config.yaml
norm: "rmsnorm"
norm_eps: 1e-05
qk_norm: false
tie_embeddings: true
lr: 0.0111
Each number is 500 + 25 x the weight over its row's rms, rounded and kept within 0 to 999. Layers, rows and columns count from 0. Numbers have three digits each. The size before them is the row's rms in percent of the matrix's.

# gate: layer 9 MLP gate, 704x256, rms 0.131, rows 174-208, columns 128-255
# up: layer 9 MLP up, 704x256, rms 0.14, rows 174-208, columns 128-255
# down: layer 9 MLP down (transposed), 704x256, rms 0.118, rows 174-208, columns 128-255
gate174 095:484445516504490470501514547499518422499502493502492509485530518452457533484489497531515503503501513478504484474472479505504527463508538521498458503451535515534516531537503510461508464492526501488456503519506473531515530515485496511516452510529517468516511499483472526452500501491530495520521501488510475478504512497519474482501467438453454443489513529449535521518502496493477490463498
up174 092:524507495474463523495529539483509485518526542529473541510524479499512477528494506474443470522494501529486525503535519516528474474446525495480503523483540471512520551501490522510475514517508487437473517481527504467471497510489462506549525493541514479474513510512505467546517485447483518500490516508488508457524496504510461476487497499503489523529453475524516535460524518539500486477492
down174 093:494519474517500481502487508498509479493493469497520462498490530522505499498509543505529482487506503509517489492508470485496506524529526516510486521546499529484497452526511481501473489570444508498521527516494509524510475489516540503473457477458494535493455481520510456481529513558502506489525509457544493515509475508506512517502535488507529566524515478466456443507518481448509498504527
gate175 100:509513471503563522530550481455489490492520528471544503566505534496516503496498526486490460478510506496459513495486520525500514528491518487486470500534510465539519483504464470498513496500503517517467475524474478476511504484583470449528518461555521551489506516482482544504517482457514504503475502498491508467452519520545471480499504460506511478532447494488512516479495491504515513528520
up175 103:511494509492502521480484517499535494525494472484488499458523451524461486538522493474522502538515446509480502493546488523519526477519502510541440518512519481478493472543483504505524533510514490548531458480457471539485499504485475494521517489512561487501492496525495522510525506484503525536520470489495452511500580518511515453538485534510496519524504487518468487516525468479513512494530
down175 103:483517544482516515490497541482490505499494505501499498503472564472478487511509507544493533497515517523535548519498525456492478463483505475477468548512515475466508479496510510485533446475509518442486557498504500521486518541477487453503489508473450528481519487531508482535472527498511498514500540461515547501495509516516529513501464459522538488530435519544539499480526514494494514532436
gate176 099:498512534479477545551515480522503481470481554556477501504509436524476466518501516496479520528496497482539522467478526499534515475516477565493509469526554537500537473494552506481412484499521468466513496509508520464491489473515476535475482482479520505515490542477451439476484474529489464470504506502530544468525539485503515495473488496523469528521529519507491551507520499518458491512512
up176 098:515508506514514515505517491535508502524459479494471495486485549506503510501471483495535527460478495499518477510519482476464490476512455533475538480511514497525529474527465467502483546503478500526549483490552473517517510461474514527501497472505492531562543514489484499546496515522515509494475491475515487549482519495465493489473514548510532535497492441481501488533483487531513524500490
down176 098:530514514564525496504541499509470455489538535474494522505517510477506507540530534493539538517542487511491511474498526509470492534444535487520484509496545537498528489501530490478480527463497502474489450533515510416472518488495495472495514480492534495544483525519531471506511488496488471504495517518559513484487531484518518552475533519437510527522514510508475519485545477492462498481486
gate177 096:465494549510500539512514513487473467526490528528552495510512510490496479528491492536486496512507453501461511496519509507492505482491544514496482451475494507490490544544503489463464489480505466546504490505507527469525509481512512445503474491486461487489505484561534499514480529518489482514499525521530462489492526426504516505504519479471477496504487486472462550445542491498497516476469
up177 091:492478496475524500462465530523425492553454562487505506468461473471474493454474489504507518500466531541460487521522513507507476500485471530507474510531474445537489460520517510513525533490455509491483511494506491498481506528486494470519533486492501503526497514540488485517544532465534498491513512493472497454495456458495511476544525485478520502494561459476490486438504451505481520471485
down177 091:513499490472532509496537484498558512474506489504484479530513556492531522536534491501503500483452444474501500492474483504527525520508514498474515537475525532470494500511514517516482473509553501493522534509440503503531527490513483530465421488500491521476511458513541541461509536525475493521474479459517444559485492536527513498467524501520490503493499528515451525569528529495508515510501
gate178 099:503478468511525521551506478514479491487499460511484466551470488533523473529482534457454513509528544473512493451489507490483534486482476511510549521488485508534491491567501521515501533487537542497492459505517466509559461529475511547498487450517479509537569482483508517530498462489476483486496481513540490489487535510475474497529512491483513512522509503500507512462551506503492527525515
up178 111:490494482470487507519485508533506500448482501476446539522480525538530491468473489499500527494495520536517458554519492465514504504503464499510497502487479506515514522488511505486485487511542493491468486506499501482533510519513518565503466501516510468488479553538468499512491506494519478500490509488500518491523507508530465476505473535524538449460478538502474482532496539514498481506483
down178 109:561532491515485504503481514467499468498476471495522465475508485481509500479483499491549483527536509475483517507515475466485432514490502497474460503510518504511482449483549463489486513491510509504470496512463523530535520531504512509565479503548531525493555521497512456522479518480461479493524499500516507513498501484473451502550482506473524497521474489538463514492481502510493504506487
gate179 101:490512505496485492494497514450520512498495537529460489435509523525501538518521513468518481488511495528518513521458455454500508491503484513428485494533536488479535494477530545522517480503501490506485509499502515461466481510505515509500478518478521501489496512506492474528512537525495515509492482509522450465530539511529486504507488501493478519558521530471506506509477482493476503530515
up179 100:505473515477523516525513457510500524498484494503501498512517534511491501496538490463506512500470487493522500503477491490448467489527490507480515486467462514524522480515450528518510474494499493509513480434503483463532481525476501432525504520541509458501493498497467545484490505513537505437520555490491468494515520452486504461482493450475488434470534553461525504510509541478528492486511
down179 095:537479491544469497531500455516506549530448461515533506495469457551473509462513466520488518474519505519525468491512494505512497505490510464512464555479517547450542532477500482483533496504472444521486503481482473512501461504533520466480508533476519495544489469516472504495499500484477481509493471477481547498465470462514538531488509519534502524498509511484481484485497527495478471500531
gate180 099:532525470516481529513465455523532473499502526513467481502473494499489524482543505566534481495505459518489506508507498493485480520471470503556504495535496495460503466530475454498463496513479500482492470496512504487501461493540481514555513517547487534469554501450501476517497513528478488495541483502462484512500513485490460449467453484488493538564543520549522536508477507497519500437498
up180 100:445518512479476484534503528500507515473519550502445497495487494486556512562542547493514499562506532510490500495460503494546512489509504465471488510531545475510464480456456516482474462566503495490494481488486528484497511474485488507546488498497472459511495551508461514485506545457474493502463481529517478533500491525475511473495495509511443477517515482480511511545510517432519511477493
down180 105:523492465489489492494518534519492518536479506506506496538491469516478503501461508495498491505536510486503488470500433528522472519510498516481475490507514563451486531525484485439482514493535479524494488482478515552522462549478476565500487501523549494465497472498459494498455508453461511480479451460473466536506490508479512476542482494486536488485522516523437533497496498495514549516564
gate181 108:477487505509528499453510490463505475517478523457504495496473438492539545469491516516506481510478501507503512508513537515522475477513505515465475553473469474512513492494486478508537496455499539477502472457485495553481469461446473474514529480540541509527472540505564487495489460507508502501465526526480524533484481469475527493548470500485459510469483507474512478541471525508436477470508
up181 103:488522478477510518487466542516510536482511508475455516558488483528488500483510481526525523498480493471483512489516488475496471503511503472515523480498504488453502508488487487485495502516556523477489491519468467456483486499491529511491521507480522513477549447512450457516534529560504504485535491509463510481570532557473444524490504527500521470486516518453511509539584494508526480524528
down181 098:494539464483510521499512494486474507476451466531507482492498498518506552521497507489496470523490446464495442515510502472495524495523512479495492506505523475494490523496537476527552525527459524516519495489528464457520509491506537575481498520482532536492468474462491534558505483545490524487462505533487473511507513503512531495461500524499531532496521465528494477487527563473512496540493
gate182 096:519539517543464547539483484475510462469519473517525501505488514417531496506432515500509498488525489505510478475486501477442529469488514523461551519511485514494540511534463470465523507495460515503505505523496483483522525485486484523495503478522500495522482479486528479478432548516494486475511503478511509546510524544506450519460527516499509566530565504496522506457473493453483497515509
up182 089:493561505529512492484470546490500519535478470485446540512520535526485494515519502531549513503552447547542506483493521500469511461465482546513482499495540501517512505449459456497510500474495493511492484520487497467493497507517523456473509522498521514485525534498489542540494536488476503494527528489488533480515450450499507471493539477498499522479460497509501495503531487519528501480510
down182 091:514500495460500483523522519529510484455510528522533435517479447543480486505498450474520514460475486462492492514524503493538494516542513520499512518481488482497493495489517543486486478495531511521486485504503472506492505496521525509506554458536509559501467495525532462464534496470474502485508482512529524530499483548475504536486448522471532486536531493542533509510486518524531499483514
gate183 096:510450483511499507500490480530506558518516474509516501507497479515511532552485477494571503506479512502557465534515546515539515503475475539501485531539482535491551489470499506523520508449472521471510530466498535466495474504477506503476528489508503504515506503510473508534492485500506487453527507509483539548510514478524466488526498497493547488500496470549488457484510550465464498521493
up183 101:481499481524521453519464568489506464521517513539493470467484506528500550499494554485516513529507509503504508490497494526517500507464527504512499528508509526471520466519480496468517493499516462526516540432502515544483491451502500503467466517496484458485482481524538505477505473531509513460532514475464465526486491530532546531569540478553505465532505499495527515472504487519440517485522
down183 102:475534517505535508468484507474508525480512462507514511521577489475516464529463476526450473487548497483490496475509503513537483531495489491445518477480457499464494473520530480547496474514534500513498505489549534538481477484452495492501518534487487523483505506492473556480536480488503484526504500528488494453484493486462486519438477488470499480459464486513487496517505477499493515521511
gate184 098:467551490461465508449482438466535537519504481516488472488462501524493511504472476508450459499488454453502517517511535506513480477502516493536497491509534503496475503467525492526517512505505528494488498512514494483479517523481481536503529511534493500547503522518521495484501481534466522496451542459521518501557519454508491504503431544501485482525517501513472495496490504487493493542496
up184 101:466473461509546520490459519499487545555509523493495527473517479481477484536500487517503494517465522506483493500502491509512462475500488501486494529517491467489496522478482486452524499515497470513488550486459526492489516491492501534485495502473471449450485537573488487534532456487532493493501466490497487495445508528500488488491501469474482519510513445459477525499510539506482437514506
down184 107:551492556534520480525512508489483509469491486470495499504528518491519479461513472522510538522541491497523461519523500475516531517514546463500466517489518481521494518506488541461501510493478508514543533508454506530507505515520491493493507504482527465476491443512475511505469444449480469515542545509494457482463491494475481532562506493490493508489463489452467480527513531493500475495521
gate185 097:467482535509504441497494465512498507488500509470556543503497504498477503515557503531526468507470488470498473511515490490514467486498469516530519511518535499459495459486491439507531487517493535496504468531464546511546494557491483507529470490529497539470481489481486484481495488520524488487499499488471524474525511542559505513509505536527522481516524478527488523510464524497549466485479
up185 094:510505505481476555510469494535513477495513498471491441489510475484558494513501464485504487527481517527517457514502508534498500515473507477483504474496502473494545510500550516514480480510487453476472531503506460465463528493446526494500525526482513535527534485498507514464528472524504508473554521515503529509523531490482450533509521456478501489469503523498474466500522493495525536496473
down185 101:506473459507510482457532480518466504508529514502520517508495476468471480476489481503523431517468499484497494523507536504496452468529492502542517469517517501496473466545499530511523442447547508502512479524492492514518462537534489500514500503525506477454492500501527462490536537545521503503499469518497537487485500517483499469485494520557497484498547493512557525467530530488529488514502
gate186 102:506535486517469489555528518501514488532487493503527491500451490515540518468518505518484467497547498449498529528439493480510514474509499514500503438492439526491500535488469486500510527476511464518528479538514521497479485502503529521455480465513485534482497493510548469494476526520535507485516449463547493455501488536494470504427500523505547516511532508522458491473488519495504463523549
up186 105:516524482498486491512488520505448539474480528477465453482455485501578482504537476459492510440500500520479512493520457522475475516528490487490518482486523515487520468497505515512510524506472554500541512487478489552529513517464521517515488530501484480465527484522517483505509538507485475489513468501472509566546478525505495514503480508521503528476515494445493516491491492527469493507508
down186 104:496493484439509540497494508490445513493483498511536528463511490480494527513473485466504487539497523502528505498524531489489561563537530547526498485468483463514498481537515479522499529490506520476530505527497463511476534486549494500521492539492470496492454536513560528492548472500495495451508483536502527495493502530448493495577487535486519472525523512522494513480479525513517509501490
gate187 096:514490523497486475499456502479468496509525471497513464480532540509481523513508504507488495495479460455501483500524510508525485446481493547490436504516482510499457489458488498485497506494546487506515534515489526464531479517510493492494487497496457531517511447536483516491473481476530519495515513512509491460526508479524577518531496469462444457474515526511477498455497498535500505480508
up187 101:561543448514529481483493561511523487467568475500482465529486489485501515515490502527492514462499482518518494501512538494504494497526492531459487517528506505486493516471491491496484480501506509550537525474501502501455491474498476463509476475493491493474506507524483484517517458500531484493499486507494492480471498501532500507482476480532479462509544501432467488500506536509479510527473
down187 104:509503518545452481482508489501502514493526444524470525475479529550481558469535529496505510497518527512481482536479494467500485457492504519508504500494530476453488460487481485555484545514500516478520524499517486483513492492491516460459489459520536516496516449468490493485491503519544473485476508491530478507512453406505499485505485497455507483520492531474488495452545523491487472519531
gate188 103:481537506454529460487490489495507516512503458497549493534483484504520469547491532483510496516469492482487519459443488508534535486492540477506505476542509479508559465528507485487471479481505543515486480487522482513552504545483504535500539498527520495539521529512494530490500485531481468474476500510483484501541500513508533515507497510547490487539486483511512520496501482488446519496530
up188 098:492526461544552532495494471488483512532491480491525481464490481497532533489512531568516488486528540486471495490529482502450503460519535521481486507526505453501497535535427498521488506486467498522497476499511469467531502487542502477478514490516511494496518502508470512497502491530512496457537504507496491480510461502500507468504507459449527520483474475521492529501465498493542499462546
down188 099:509491499465494495495456537476498464438521429470487523513487530504478493508482501466429499507491477463516471498501480488483510537513507515560525476474481470467521506497551484489503493476509489509488491502535494508508476529463510522522505537513456479505468490492518509455504514532484502469496502493511491503522496497482505520476515553524480516462501513485540506467543540510481538502459
gate189 108:525507528515488511486510505508516527501507507506486453550540509480518572492480488483534535443503497488521525455537463475479501465521485547498515478461478526504470539510470465484474484514489523513545519496466485538508494504540493506482548452528491502517450464514499477484465517508484539476490502509507500485495474546494504433554532496482496500465473468522522476490467477492443493499493
up189 108:485502501509490519441531497485505492482476494489574471480557480525497483486528508488533503491486524510496510480459468467503488498514471523517537503490457529512546509516482472493475450494473496483506498508518495458513472495513514467492489526490516504510506483497460517499487485447505530501483505491512556485488523468499507522485511522481494499510496522534500527497455486493508469472516
down189 108:526513553502483490473499510503491512515495459482500502534533533467480494486510480478516498459497461490503480505527505467459523485511468563504502503468525482462495476503460486520497508516494507520467528551465520479528503508498488500527547512519493471505491427512495542489509531492489502437483479494509492465491489502486468520534532469506548488517466478496520519532486473547512466464467
gate190 101:524502481523520498458485507505476531517502486519544485502507480469523493499479511548524493472508463483532515480510514493502478482502464524471493441509497460515481503486472466518519551489500476508521456491544520497539502489496531449486534510480455476491500534492524462483487462488570476511464468486527485498502462488453485476479483490469546546486486474532516467535486483465505462522524
up190 095:540519499496503520470480523539534510475477505477481485523539483507532494488551520446503508557542551518511486521479526506504454526471534538465500523476493496500562478530500448492492471449530506513485485480529512501524513517520505453488502488528463497574531431502500523473474471535477494509491484499503505489475488495496523520488509513502521453518527536493544546477478444532549521469504
down190 098:513504566541500476503513477504473515490511449532519492511510497563469531502483491528515509499496468486518489482537509487506531505484484476517505521520530488459495544517501526488489495506509473567527465512528508536488476503468518494518511495498491511456476505476483470481478445423506528501494497474521512499504489523512541473502491485506445501486476533495528472495500513500531514482478
gate191 096:496506529511522506537499529507510532502469531541488480488464436500483498484502486532526500505514454498502516470530537499519510522499484489543474511498519522516500528474511472520477525512459500501527505521499499475501490530441507487527513469521434500471499492494506495428479524483525486530486477448458505484466502474517508487492474511468495473497533482491482516481445489526488487489505
up191 090:487535512501497512492518499472509505522463490522531476490464523516475517472543546534475487525492502512481509522519516478479484476531490520502529488541540518470493497572492485497534574483516511491517515491538540482471559492463465472450499505491494494473533481557501496498525497463571456470506510480479518477500503513512521503504506493481493513492540524500508534490478483525420502507495
down191 096:507502488499515517475495482517480478480501474495514507469532467488527538524488538458553508512511492513509494465485468553532514480521502535477450488488533475467478540489545465546474461519495549511520475491468525555533477482530519515534478488491502487476483479513505500520530549478466558545536485501523556503516489487507510494484476540528519465481491499494478463500506459503481486526483
gate192 104:494485482476491533495519494509516477508511530501467507516501498535505502523490486449530461493518502528492521501524512465501498502465493504489522488516534551475520500526514487476508510491554556525490567518479553476518496484464458474487484544477495503525524498530542458503474514507534507513483518491546518527476500511519498504538472505518584495470528556458500483488532483481531486538496
up192 109:488473501503519490468526477522501539545553429526550475500485514517474519491500512519492497506485508502497502457481512513496456467484522530460530455463486527455517492476506548532497490486530475513488513528478481510481483518523486460511480466502511510477480499503493543483467488517526526479509510458509486486529511518510460501496488545540490512522510484520551521501460547541479507505522
down192 102:498487523540501479522503490514545469470504518506515512500518477499532445494485494506491510494519494535472507539516485462485486532527492517499480510479480489475506441509474449524484521502475523541525504506480540471530496493555501551508467464511542519425481485510504535458517487483510526485496483440511499507466472444513485525512515482493453527528498512513445562497499482503493509490521
gate193 100:508484485524467519514536486494534469503503547501497505477479497516497479480473501476546467474487515487454481475497511483517471512527507481458531469500485520469484518451479521473508513512469515509467503504497476509473509488510470521544530490497490510515492496507497480507494461450460526507516503530528538490500487498508496508491496484541491470474488480507495496496512496436523475496494
up193 106:500492500508559497470507491496485490539487480469525508518503496501511473512534492532560516520489499529489489500542528512505529464423492500521531490517484487508534504517505459557544470489472472503515489509511514510544491459469489478490457509501450499497474517534506479528496481485532539530462482520499528479509487520524564468508506519505486521520505453500547479481472509534512517509534
down193 104:470487496494504480529543499549480535475485475518518503507474525499511517487480497474453478504508473530445474485537498485503496508492451488497472522527524480567496489538491473520528511495487500490485529526514494517512462448523490513491494542479492467462497503486452468469487499490516516476495538503481500494469467493492522523507487542450551508482513478526523519493521531527519506468513
gate194 106:491504539496502507479487517499492475517475508505456499471497500502464459473524517500512518531485515503525489486511506477504518483495479466521479539476454507490508504492506541523470500504546497521517484524499475498534519487482489472449507511507471474490470527469514492508522509489504464470512533513516454503489480495477573499483486477521487471470525452540453450490502463528528479520443
up194 102:461462493525507509512526481525535524530515493494480516510496464506490485478499470499477503509504507502487538475523528543515496472542524497499492520511511501479562524528501492466511551537518510466491517506513495486495522488445478483473518449511518470504493488494506478497485469509477510539487503483455488524498477555521474496513478461546512532520519528490501472474506494493474513530451
down194 102:487474502498483517464482477514524517531483482539494516453559485485511501512509485509542519495510524482506480494497517484507523497486496485528498521536548481477467496501470473500444503521476494495528489522498508487507466473513511533546478528518506532533486489493487474485506515497506519512506485499493499477511508470516532484483518485446502493479492443440532508484515533475521523479522
gate195 099:523497505528549448456498500459507478456500501514515510508475525539536525513480491495518524447508495517526486514493510517495489481472453501494454507519481474452487472485512520479488486483466504519522501491501494474538455488531447498504499465519502476468544486542552459505490502481473535486517506517487505470451495424507490492499474443534517504502503469526483512504546517498484503459552
up195 092:524504453472517468480494491521529468521458466486509503523514503497471503497485530480479458488475511527476477485466472498507505471465503503499505500482462501492451478506465530508544523497473445516491520537476498460541511528496532477508466511456489499475518509498495493542506507464499491472505506503483505480495474527506447502483504469506495561491470530480496529565469492513556496527474
down195 094:486491489478471528503489479498512496509521511492485505443510470475478484514549520497514506522487474467536517491509497508459481533494502510479569497489504509493500523465451488527507497507483482544498518468494458527538482502484538483444488538487505510509488515467455536512507507559478518465506517452557506521490508529553505499512502547492557486472494503455483463479492516509486459496480
gate196 097:528496517534505502470486507468502523480478475514498491472483507459490518472460492553538518503501495513503519491520492464533492501503517556493502498552458515544466526460496474520487476495496499503504532508473507490498539486515480494482505494542495492471491536520461506475486478471510491487504518483491540494515519509472446441476476522497505431478510515506506487427509457534508439558463
up196 093:494471521518496529516512544492462539487507489517461508528499504500531500544523497512494539522488495515484513481501548482540522484477526508541495501471494487482507517496517485529494486519527512537492516514513507517502517513506527485497501506521539515535550535493461477508514537461516474499534509466531480474516484533464496527503491482450491495482495504450497516506489459523481523529514
down196 095:475505511497519509474456448474468479545498498479544494458511486471519526502500549478526499467515472454512493454558458501478472460523459510491529517488484466509470529500480503487497522504483471514470493520494551486481491466479486510482473483497551478432437463534507515484483498460456524493511513509473491484490520501504480481488509496555517500533478521551505516493508510487531468510499
gate197 093:524529483502499502475476482469515514497517517524499470541477490481496493466481469535489480507461511506501509523509499482488469498499504495558528512504507509492507509528513439483485521479487504448452527483522516498468527517524471487498528503508458450509483492500548485501468523504526476509518549471520533484489457437522488483522477465536568523509459465527496503518496475502517512490470
up197 100:507500515488504511485458470512532497505556527459499490521480513490496458451482489489478467498491507511456525490460502495477499510518501526537509472506473487511500533533486477496446538476522514486406500548513506506493533529515493499473500481521446492504489530486563511475502528495493473508476537490517484467489483552459479470506485500515511471530494466514478518529505478502539513481536
down197 099:487460560501515481520533464489479500498469482522517504474520488501483519537535498493496531505502514467513483503509489495530485494506491481445497526470530529494517489477494528488535480527485489527568515458508503489494459502453511469493486496467578512504506460537468476506494473498498529541498481514471510514513497478518533551468526535513475519456523554487545515465515513529467508538481
gate198 103:531536517533539488504521509482485485504558545507464475515486503459487506524545523558524492539536489537497472509497523513552504509494508515505501495509487504523497518526495513517506517503489502562480520517492460526472469499530454496512517493497501500502476529487517430474491487536476459500506507511523507475555520490504512482525474504493537508546533489520490484508529487525499506501524
up198 119:469501517466496528528454510471519553488500482461503497498500513535498476474509489529514477564504498540498518496511502553439515522492526511474473478502471461505531521479512487513435527525564506469495513537504525507533526488470503510515493508492485539526472517518440515547522485495480502478493504518515454459523496464510480490529508461491440481514482512464485466514498478540460488498519
down198 112:477495478498527514535478502479512481494476498516475489508500495522497528483527490495534477502505531494517490454490500497500475510516526510512496501448527500533519506511511491494439467504516474486492478498490495540495524486546518539532439500514473472518533503474511494532468462524470466538492503529504492486541503520484458535498503526525457486485488456492460531499524490508538497538522
gate199 101:505552497535471529523432510480493530469468451522512480535463514512461522471534434516488496557507486497492512524497499488488510474511521517473555511492525542526522500516499436518514525473523540516507509492501487509526504513528529489504486526490511522497533508517501489472494497504550545499521519499534502466498465531490490517487461528478500512475484488504484494536507512522532510546516
up199 104:496513447475497467486528526488500490545493461490522508499490510500506550511497534521490446474475446490531462510516477453543529479543553475508507501452498523488464454500514517475514504530524494498485525501498484481522524528420530526486549509503510538462501441521533488501539521521500476521544475501517520525510530543469475458484505532518481449505486507519513488511502520472483494477522
down199 107:492502500515510446499551480497479501498525551477515483547491486505530509475469504509509490462446491484468478513482489486497514470454425493527483477520481522487484511498511560517515522470524497431460532473448527543485473524520499516512475531509487453514504518510513495462539527517527474506480514514494514458514499492526493496498465463470448488502464542481476452508519510462487505470516
gate200 104:534518521488534500481506514509509531448518542541468507479489531467494541464496523452473481496510510488507502487512468517518552504516498510491503498516504523482478485512493517491499492522473567488483505490492496505475486533494510522497518524511490530476512518485506476449511527494517472512431515486480508497476480486488486544512496506507499525466463548481511481523524515505478473527530
up200 116:502527497511493480502514520527519483490495535480516485501512477490525472449487449484515500543555505508516505508510509464468537495486522458485510553496486524480531483494503483506458484522516521506537522480526480492504504504468512502497495511507484465469496499484511499489503501528493497495495505469519509514514494482475496505445521487494447476492431519514470510523528513480473479570481
down200 112:477536484518534466471529530504498501484466508521538543518493477473488532473446541483499494488505521518482536503501509470523502517451498534542481508505494511520528486549507490474501480518518511475498526502532484506516512519539496471491496511505525489436462494511530452467504508515474506530489496548493522478489464497495448460506482484490498501463472490497512546576516508505501504539506
gate201 086:508484502493487515466461442475480517551496536480527492459481544497496520497500478496510531489510519499474504503495495504536457494477503501537552466473508492527531456491490515529503501514509527442485517496522487472504469516483519485525508493498484497495552566518487553517503549478523494489525507506480489492510460462483465502499500486475496468457525527503495507513521505502548480455531
up201 090:490530462566480509524501509510509509509519539488497547521533449514479476492492541518522472516477485490524464462507507532469509519508489500509502468501481459498518494502510484496505484495525446491443476488517537512486507498505530461490497518504538524491515515439518538522493522506487481514508460490537501480506473476457492515516475512526485542492482521490466507513495481543505546471496
down201 088:494513550490512482504508515464520472495478519499503465531445440493471548488531502472494512471502493487511491496473533503464535551484490508478490478508488502526500488498514499517482537500459512533518518510470492539502499510516489552493534497519502515505483485533528439472463496510463530520464545537507553497485485554502506490498485511491487497505486490505524528500498490487470466538529
gate202 100:537511532510477511455518536516546512508485542447475504495470467527522500494476466513475469471484526483509478492497507475540487503518484486513437550514514530483506528483515512517524490488574507470503479484457513531526486506523502549480510521531479493455504486502487539479482475528522473480475528489513529503515497472465497502472520479515483530457499528522505498497505513499526542535554
up202 108:550484517501499458464513506510512488520507491511493486466506447503519509524541485529526509478453519494478488460545500491498455438516464497498459520510502515499508484491493513523519482522499472521518487450506468497554512483472530491495491482519527555432511537506515508494465512484488494483440499497481471563477480517447489528485515474478484524511480532478484521494501487537497490527525
down202 106:543513526503520489485501482468527497516507523504494476532495538510465524502511519494512540485483532496474508530493523514441515530528485498491485527550472484513524469529501518521497509520476467494482495499505464522481519460475480549488465434487550505497499525517475503462505507477456511508469528481550512537508506468489487495537560507513491468522502481503521531551452516515533483453507
gate203 101:466513537558530522480472531478519461454517488499477498511496554491472550548511498476546493464500491485507530482513489503518497485485468525486520481472492502471507499490483507487523449461527509498487503542502479465516502503492485504509534467502533527541524536524507491467507515491488485493481498465499528491521540467516479496483474496500507527457492478475500530475520528502529496491515
up203 094:515455498472504498476464482494495498496519526478471461512591526524526512500495536475535526447471493513510531499512521472464517528543476491548536480505475525477528515539487518489492486497555514549498509517504497434456500451524504525468509475530518514520486519514458523438514545470490486475460501488501517532486525552489483541484476493479520482457509533509486468492467507545503497529526
down203 095:485520530530497542540515483505492505516485500479464483492492526462522539504483476482491477475526519536430499453470498525577512505480508518456485487501518448509493519492509516517539517500496469496497508517519486530504514536439514468521481513456519468486498512484542496468454526528481509526487487499478500525540492507538542497526496489512463473526454489498445511472484527469490504516509
gate204 105:502492486513469467509478474490474506508516498483459476501508481510535477543497465492489483527476489504532507485529480513496542515503498546483500499564514484495492496489482494499484541489473488509483533530510484493468482509497511483533473473488534474528518497482497514508523511444538474484502496489479518502503498577526523514489474536483480520468493487499456444512470499502508483499522
up204 111:484559505527505466543511494468479514454500527510480505510520523513529502474515484497536539469500543479512511496500475502507492481501533515502522509501490499484557497490515538535512498426456507487489477557517470459524456533527492498470523520506517495518465486501518527459512544508506511509428531513558485489522453533515538527481495479479498524458490549493498529484523532496504494550466
down204 112:460497506521466500468525504491492520480497496482532506514459503484522494486485493530508498522551465489465543465497497463528515514491468514512536520505520555471502527494508495481533479494503475514449477494540489455466524535531506521485498501516464503530507550528508521534519492466525521506480517492492505482507489469510459496533464542504488511478495495506511511477476510452436547481509
gate205 103:506519501467558511527518500488487514472489504457478495508503490539511513480467527512535518522513518504486446534527503447524473534476519477510512497500475503517515495544501535499533522500494512524467555545479535520518456458493516531513512514482505492517550501496498519477485527551511511489477468486444518540515487548525503498502490494522525486532506468517500473518516564469503479499527
up205 096:498482492467469506550527471525469533501459497499490478507520483495512510456498507442490488518545476461494507489514462494479490484537510494470526484512486493481472471533460502516500473540546541551529504475462499502508527501517525480501455452511461516508537507476460536493499476449497497552507506478495473466506544458480528497498524519487487530548477506473510535460465520509546512450497
down205 099:488494511515513474523501453465486520491501521465478494504495531522491528539436505495463520514500502572538537492497523486483532491469479497506498529492501501492512549481550433480498511507492494512510537517528528510507511480501541562534494550494498522477497508505486523538490480481551500478449489538490538480509485518490496535491502475476486507500464484551477487527528503476515451508481
gate206 094:532525494528481513515521498521550468488502516508449547504492506525495501495525500541518504499481511506497517499476513477500500552503465491484513471522469521530517500505500519470470508505480519497517544496496488476467492465528519527522497470503523535469517532503461549493484563518521490486512501478462499534535505503479497502545487488509499476431504486501448515477517513545536507489529
up206 099:531502475523476494504426469479463550506495479437578527506520484513520464512497534511453526475503473471485550486506451513516464526515475505475496475499474529506534489453496544492541453520475511493481508490470493472461494506506528504515501484506498487512512521501505487506533479483476519481530480458542490494510480531531453451500499520496535485483526505519523529529525511501509525449516
down206 098:472538510528494510518602533489520489469488486509500496533493504523489492514467485515472521478509504506490507493513498494507478477550492513492544516519493463499500492516552480507473487502520514482525485493512538567540497482513458504470461529510511542502503481516500487437512495534494526507475509541482481476451529521467502477480513475492468507568536508518513491493493444453522524542505
gate207 102:494475543460511470476509500484522464483515498502495519463469546508485546526459469538508481495486472513504493485493519500470515497475509502527498485481516433456574482532462471561510490502530503489476538553524472450483465496502514518452494525514501524506501461523501492521537494470501481469488442499453488493481473516492486478515492529471500496545522517515478517536483482502473530561484
up207 107:489519467494486464502498520480522536522540462492523533506506491535533523518484500536499499529543486476515522515484489503487505485515481520540523493502518485513509509473436510507551510501510517511490495520495511528559469439525496498512474507508485474522524504505507492503504494500498501482482550479501477551482515498471456515488502522531593490460518511517470488476499487537513528511475
down207 105:455462473493507537465466509473498474516500491487520497467504463490480532496452482515518446524532513519494490457503501485535486523510510510500523494508470510457512485488515499483520502522500476489508498522477496506514572516512525488526504509479494534499489534488481497499544487490481482481486466485570524505518506470526475505474542487501486513491503475498482521545516509547480498493514
gate208 103:522471571502455524509483483501491477557475544506531506508475527505476526456508533520468504472485495512514487514491497464497489519468520449506529537489494519508481488493550494503521516493518508484489526445513475482533520486476451516499499504516540511505481581499537476481513495509501474541469494516468481463492471491414532511489480470457476502506497513492509492519504448505517491500497
up208 098:479480497508470488524487439543524518464515512528493514484523429474441482516509452486472534551443475501504497521498499485531519510465487488516498479534474516540482465509477506531498521521514502438539497496480517499532481532498474481466525537461530492465552504485519496462467492508506444505493466497525516518477511511504497484495516507507525490467520536512486487521496540499557482498511
down208 099:506526466515505497500485515479556492496490475491510454530522493475540486507526481445465484546528492482458537516500483494520502491549544492486500471532524489514518484488507487489494468540515488518521473522492489528462497502484507495561473483499500460474484511535492540506541518523506519482465532508530490464535560473487501519500491492530470519513490491520487522494537496514452450498503